Each number is 128 + 32 x the weight over its row's rms, rounded and kept within 0 to 255. Layers, rows and columns count from 0. Numbers have three digits each. The size before them is the row's rms in percent of the matrix's.

# up: layer 3 MLP up, 2048x512, rms 0.088, rows 862-908, columns 256-319
# down: layer 3 MLP down (transposed), 2048x512, rms 0.0408, rows 862-907, columns 256-319
up862 108:133121163147086086194155149106105200058143097105160101150110129120125114127150067121116089149126118123122137174160094141134150204143113113145169158133145123126084162155107134115125136225166132
down862 096:158077179121130147154146173132136118129074096122094117126150146057065121143150130115082109085101138094111157138130155144119104165137123133132161149131096132188118142118146135091143141178127104
up863 095:169150144099134110177115111094095185142118166118123055122155101068089085069100163166115097104111120154070099124136128143134121087158149119075063124129087074117155167094100114113066151122085128
down863 079:175140142056095163068110106166161137155150145178127075165127144090150149085132122147126129128177138048107169092130125092075115095125163123048076206150069129134163153118154146177117148130132158
up864 099:120178163160113092140195097154164098121106161189181070099139072139102101137125105142135114090071107178074136197153137201134163104129144155143122093151096107111176110152120098116131123076134146
down864 082:098129119102187148171056130054143149161165118130074149168175153000141146144109175075163072156103127130167083130148099099128171167080098127104168129159132126154114074129127111117118138165155122
up865 096:102135177081166108118118115131088141124130130082142141150187053167130121087120121184144156146108131162157106149109130230174158119201054101090214139097140143140072128142124125167050146110128054
down865 070:088142162110141116091093118118147171127099083123122164137033090139117187166174100082158118101086085083170200095145149101079179163151139136113077107163071148101124137111174134150120117095110113
up866 098:169120115208145136161131155119128113137098158111113082150154091158133134157152116141124159071096061103108114125093127138121041114124131143133152106081117057128165115102105158117106179142127189
down866 083:154102140177163083136152160093123145111104160092123124156137135053106139151125121136138155094160066173142158121099127090159106075137096144078133146109119169111127150094157185088112185148160146
up867 099:128082157140096169069073106114182105109121094109099170114127105119112136152171085133125127143119097151179152132114094100156163128164120164206124137108102106144167103078092063180188133125085138
down867 093:113164119156125147095122104070169204137107116166129114164136086060141152131178155155154165143101092061095119085116023165091147175122139104195100128129119114155180098142200111069129100120163167
up868 096:140124189134143156152135126148129110081116136105137136078092144150074122095126063127196150120133129164099099098148086141141150116123126151125038133189155135138153142132151060175075137127131128
down868 090:122184140110172124154143084112119102150128180130163171139154180089099155151106174128141160108116100111106140152131132134086128183079116131174108147139191151116131162171136107124114167111170137
up869 095:115081069118173141136146118158166103094124105185164080106115130083096086184151144114110146113096157157119153131165137163118113131109076120124114139156134143121137145180142114123099144104082141
down869 104:130101062117111114088139132173143102082120055142135081098137163122082150155153112117137169086122182125148157116115174142143175118121128132092133129105168171124155109181127155149165135065078153
up870 103:107134113105180127167144107094159152109142162154144139146069176090155124141104121111156115128185142133113200128167095135133128132151126094142133181143127123194199121079137164129142131133083158
down870 123:102090178147178128141131123133176163090102161114123168124129143057156134182137128109126153152133144106093200095154098081100134159105136119108087135095145133142166143094145140112128128128154189
up871 103:149126099160111118132165113148162125135133137134113151107108117107090169132137200175087198123144049134128215088125086140152166164118096121139125094156141160185158092109167157108161167177066145
down871 136:124143122200103087123143097171113114147146131118146140114134123159122164133107180155097192132162070071101190154169115092123121131110115031117084064132176147128120128175098141149088163198105104
up872 105:092098062109103098115164122119074086086102142115109144132118154168135131097094133146196108129136114091162139157123127121136152146142150168145104131102181192067070177132116125134120190182137132
down872 119:109128103131051114104184107144126075136047161098161123125098170152122157119122206119168127192121178143147164142172148106144167130087173128138098130103147140168078112157160134128116167177155210
up873 104:126119125125152130138158174084148131117139123109114139186132137141132128159158077173163100115086149083119146084111182147127139114136073120157111120127109126149175129153118145118112129146144193
down873 085:193154151073135109126089130068156145104154115109127150077170108061125140076153092107119131114091081107122123095144117101141110099111107053132220157171153153168100126145127113147165180118133079
up874 091:090149121156180120111138092115186140132110090097085084158105091117118104070128168127111091160164101151121065155128115164175149163098152152130102096144188152172093133078121132150174103171064190
down874 060:058142087182119136091143146118182126138092133160114088108090074031133117085146120159114123122114194099168101121119119121091111127093137107121142093125099147100153152111089147156116160161138138
up875 099:068114095148135079171127149126113119198076131191147106095110111142123139127133107116103117142100142143107151118095090181139182170096127071143141151130032138092083154072158168088134043104113158
down875 120:030135116157123117185101151145117138119098147101083177087118108203146159114100169133115124158098118180148163155126127116136142148123136111180138128146038146103122112135117125094123148095146106
up876 084:144138163162082092117166110115132100057089152113124156067114178072139091158192094167090129102089165102151186097125145152159137120161105158141111108131079155164127138143085154140087152168151116
down876 090:114139145194110049117119157147135079080060161094110132112072164096117146158117123152096158090035180110146159137106110091097136098163165162165084141133081166167133130140139125142081133126065128
up877 091:123110147088123188106099141061137152189150141166108130064110170127115090023114166130082199120092090130141161156174105180073122116167134188107127113072122061107180143146161089079183136124145183
down877 095:130135142153113130112094130126134103142164158164118155055107141086073095080114133094126185120109120153112135156160109141078126101154198129112130053065083098095146157057153103116066120126155109
up878 093:097099073131146113107118124105097139158152154159114070107188080131137070050151133164161136118112122142132141146129128094137124082132088122156142105079078140081110133114196073131162133102146135
down878 064:116080141115101132095140099148142151168164196146110114115182134041183110150169083138214179128071172081099153122140109134102170110110117120139186149079135179098167123152113091147115078122144119
up879 101:082077164105080099137133146046105130101150189127072163139107145103115096180087162145147186079119108145147125140134084074142182167147141132114174196139127143098210080121109128122176133118078140
down879 086:093086167100052067141140156085111110108175155074106116129097101084133099138117153120204178158148121157160151119115089110138174169107067123104198188162154136100157077124115082089174126106082164
up880 101:090085084129176093125092148143137144129127121133120115142171113138116094166171133128128154193096142148159085103148098150104166135121134159133084166127148138171086160088075155060108119160132121
down880 087:080186154141108149101136197107106161103182123126167114099124092116152099128145133109100080140149157140125126088136084128143128104122109089110136141142129112150097126191160141150142123114115128
up881 106:116140095116122240115138122119186120102103099145111055145108119092137144166132150111105126079144093143090144131082091160166095114182101152139076118082052142097143105096177119120113160092173138
down881 091:121167165097109154083130125066150139163141102183178118135083136089129078166079118101114100126145190129122132103043082155079128166150172170138045155113157102189105177086119083158091172145105199
up882 095:209126103116126086110122103169112154157105162188094089114132112112160170132190185183129137161080212101101097088123173144147109175130108134130160119152152119160127069143144178120134126125160141
down882 069:181103107104131097070167078101140100113134158158171131128090134067097150154157080060167135115132110161144108137097167109110133146138122126115119154143207094113160133147113156152094138173133167
up883 096:156073137071094126134188082049075117138096150125142144093142109150170104111161132139148052087145146129097109078137077129078140126124110141151174179133124119153144157103116091197155137160097084
down883 100:169131134113096150108164131093131127104089088147215154118160085123130146088135114087101098146129160142173092135139157152108208138178166105123097124141115144194131145147141139197171175166092128
up884 087:120129121139124126092151115079136176111078141174174141163176120093151115091108121105169124053077148087119136123121136146122130112110145134176179136126061187103096148114169117183062079152117134
down884 098:100183171127174102113111126166130161079129136097079108134134136171168127120137155090088107103156098109155096109092114155111080141100119157158142106159025169126126128177154053107117169096098117
up885 107:108145211145128130129102159149187194126179147104151145110105102058168101138151092114146168103144092122126087137143092123169155110134100131083135170072122137124131070137124127116175098173135138
down885 093:117090107150101107130129108120111088154091101057149099127143197086117144166129128149073143149131172164048101136074155158161097192097160110130079098145189083148099121187206150114135083139118132
up886 085:079135117137170104075135085121091160147130110153145154121201139126164088050121131155129125103159121128063141097137150120094081075112133076130095096114070076127095121151125114092090134089085158
down886 083:122105121160173109107167142131136081069128116120107165142152133097170118080098155163122140181147129148112147135167144092117106114082101136159117125131090100099098081149213166080132124117085086
up887 093:099140146153167152100131118093113129173141189162174174138096178140126186131154094085145106168102115060084166116106143073171151133183113148106033155122103053148117139139076174187044163109105170
down887 085:120092099141175095139093120144143119107127158165134165077133165108146127126130147093112126139181195126101132107149146088158188171205103124146114157085149086090126098111120125209069146131127121
up888 093:125179128170181079107129064094107055112160129116088119157051152123137118138116117136094152129110128122127165185132122109159116158170074155125111116114105055126059109129169082131154117140158155
down888 090:144166116162152123079169126132127076162093194165149160111017120207127101179094091155125116121143137175141099134150072076097147135174105155101118095083125122116172178166099101137108097164118172
up889 090:117080212106142158101142083116113115083143150174120135123134110098127179153132146112116164088146134104103155204152167163139089122129109162168156153155118107148144146086070100151142102148142155
down889 068:140108147137096117122156176077133148095129198119114208158165081071155114111153167128122161066057137160152109125133128183094105135094135145151187184094175108122128090051101147080101097132149115
up890 102:093168108113145188126065140083150118119116097149114106129177121125166111125171071078091097129186114167146136061105135163153110090125115112156167133120131130126140164112139134122135119127120107
down890 088:156107141143188158130116149159135116121127126163135098135114130013128125146176080118172101098151124091151152113146120105157095137116150103198130097168149177122126154125092139099190144126021075
up891 095:116170097180026071129146150118119119072150120160113123134144168125102086121110152105122113139135098137137190154104172149096096156101110129165115119141102119207158091159117108113096166090160114
down891 083:121119138149076132088123125092143114061063083105083087199158131059101115124140164138076087150157126151144150146091141109065044162117117125164143133136115151167119114146116125154139148092163061
up892 095:089079177115121128125109097149143125123104148156150141177116067153112130081125110146099113145176110158119151128132114138156124131197170129169152127096146136137106132129160082119131109114145147
down892 095:121090142131165147097137108100150138071189197109181121186170093147113152092112080107160112215181191105146137159115118145209080144184137069158115125103111146154184090170140108146144115119108128
up893 093:140071106138123170080105108181147104144117131134128116108136136075145171105052121063078189122167107103113164165160163165129138177099076129143106095121128126108146150138159117144083181145154159
down893 102:149089161156128157133106132196125084129172136132079135126118126156133103148079183117147144081117099091099105173130158108057219152127109164123142206090053193105138119136172114152091146174119127
up894 108:129130099072110154132109130176091122122110112151124159094083162123118154115144185145132135193097148167123127077087151156123110171114149119124107099128074099077076150130118112119101070102089157
down894 129:134102145047127132153152140184103184083116073124120124100104124150121176093110135167142157154125113095083144049115138170123040130110174154166145084172105148117077149137117145137125121063102127
up895 101:091120117082154121079183159135220143153196199070123187103219091159099120152134080121155113117096079120139083140148143130136159117088117121104111152101123182174120169151108138139079157149142168
down895 092:120117190139170148112114139137144081106198078152176109151106062179147145086071169063192058139140129152133115135147128185144142167133144154090124136105078093107136113156127114091161044105106103
up896 087:121086145114143127146152124105142090110092123138107099106148138055123135174178162110173167144135115187131095141130133152122129113108118172187142119158091166106177141119061119173114131073131169
down896 073:059111110104121105195174153179105128108096109127080068107203115118149096150147153077148141139131153162131106090120165157190152107101066135134119183113119128154136128153114112139093124122183064
up897 106:126116154171075070110150153096135116088117104086112183126099162131089135155128092127103113100127097140134078122129128145098113120214142178143116143127105106100119162174139134150081130099150088
down897 149:119072063176112061106169136130151120110074173104106153110138133153109159100137112081108070102148157132080024115109156134135096132205150093141168127122145132084136117129123141083108086110176060
up898 090:125106103107125103076147072096195130146143067135128150191118114255106152112197096102125130106102080119216087110118102137078138155124113134131152137163108148128092154146110163124160139084105095
down898 039:138105115113123074091133104065177149135097101153112119118089076016109115097198106105142117094063071130206146134127142162037139149085101164183134125166112160132113161156135156139162164109120098
up899 089:067090113138199050149171151151141131076156142148091095164115106111128130067118122131127111122093173166135154110138099117157078064134186161075142112103130144144173103121139123156185053098115148
down899 087:170095141127158093132095164128111120138207172102103141164120121087208122080147120156140112138154167145161115139194124104132106077138150168034121106115132171097163157144124096116123029147135149
up900 101:109085093108174156104167072101155110119097120151131150149121095154088167135159155103117109165108171180219111092123184078129084168139108138115124137119157110135162092089100087164108097125148141
down900 106:108132112147179175110124164120114121117062088095146103129079110119136113155145176124152084126180094163172179176131176060088074081101194115175141148140138124132091146100144105142118060067126137
up901 108:153163092131113131071167120096192146123112146204095091096145098171126129113122126163166102140041138102140137092151181164170089122147105141152166177083130096138081114117093134146163122103177085
down901 098:128075145133159144104090112105128126105134109131046144130113138082135122077098178143104143212130063109137156123164104110151090133145125148088107130095118123115132085082079166121134150104115112
up902 101:138091138140124116141132123149089088110088093149156135131147154147169153164041204140123101105115123171137118115152086085165147138172130058118130135078119153137064115145151148150107119148102094
down902 157:134141109152092122138113169114113104089176101133175077152126181118120082133064168163109111132105090191118079152155150098156124112119121133141100085105159167104150105141136124128120128143101125
up903 087:066131137180156124119131133148127133099147127163141127175114074130119094163114093162131122098069152112117102166110203155118112129180136113159145129105084093097116128164094128161166146108099176
down903 117:142110143127100130141103105191080132097141182030134104133182087243099104132094115139103105143150172141085068122159131083119100077101135165122129120089133144116163138136137085093119138145167101
up904 101:115189123073108171092151068154149123112186090111180143164123127141148118156120180145109108139110136159024117115124115183083129152117084107115151123158163137107126053089143107146126188117170111
down904 102:128151092142107092113118154101155181255120121076137135071110109108185085129167142158111113125092119126136078137144126167120115172131106155173145129108154152121091083168177120158095146149162084
up905 101:099166114121143150139131142137145098147166147169108133147107115143190140101052148163136120078131150149124127177184142090152148127108164149157120119141143157144146174116098111158120155132158151
down905 131:129112153170188137125196111137130121125177111113141111094127169172102161082105136123171132135125091162042141163125144085136157066092143115162167156168136113098142160169095103148111151122198126
up906 109:136060118113129142168098135194100116108105117111118120081094106130134110180156122144148188093082191124167148063067132086195108157069135106152142159127128105152150193180145154182117116100134137
down906 112:093171101176112129083110089131195123122173167098177147175102083214104169128081167069105105129140118118106177148141081113149130183145074134071185168154122067089165102073105157132120166167141121
up907 091:159083123075168076119104144029134097135170116165104113082084131165079099157088106148145080050114068148146070088164179154097106099066146109113110143167142141105083143131100149150104125198128147
down907 090:152123100082103146097090174143148127098155106068142111141075162078108139121103089089152180062079157143135144101143100157101092112103130150167094131137201146182151099136067126109138125176121143
up908 102:124100008119192082130127120128094117105154056131124136133105087191129083095034113125164137145135139119099141176153178103170112165225135154085143121163138020145156114099156175183152110091129071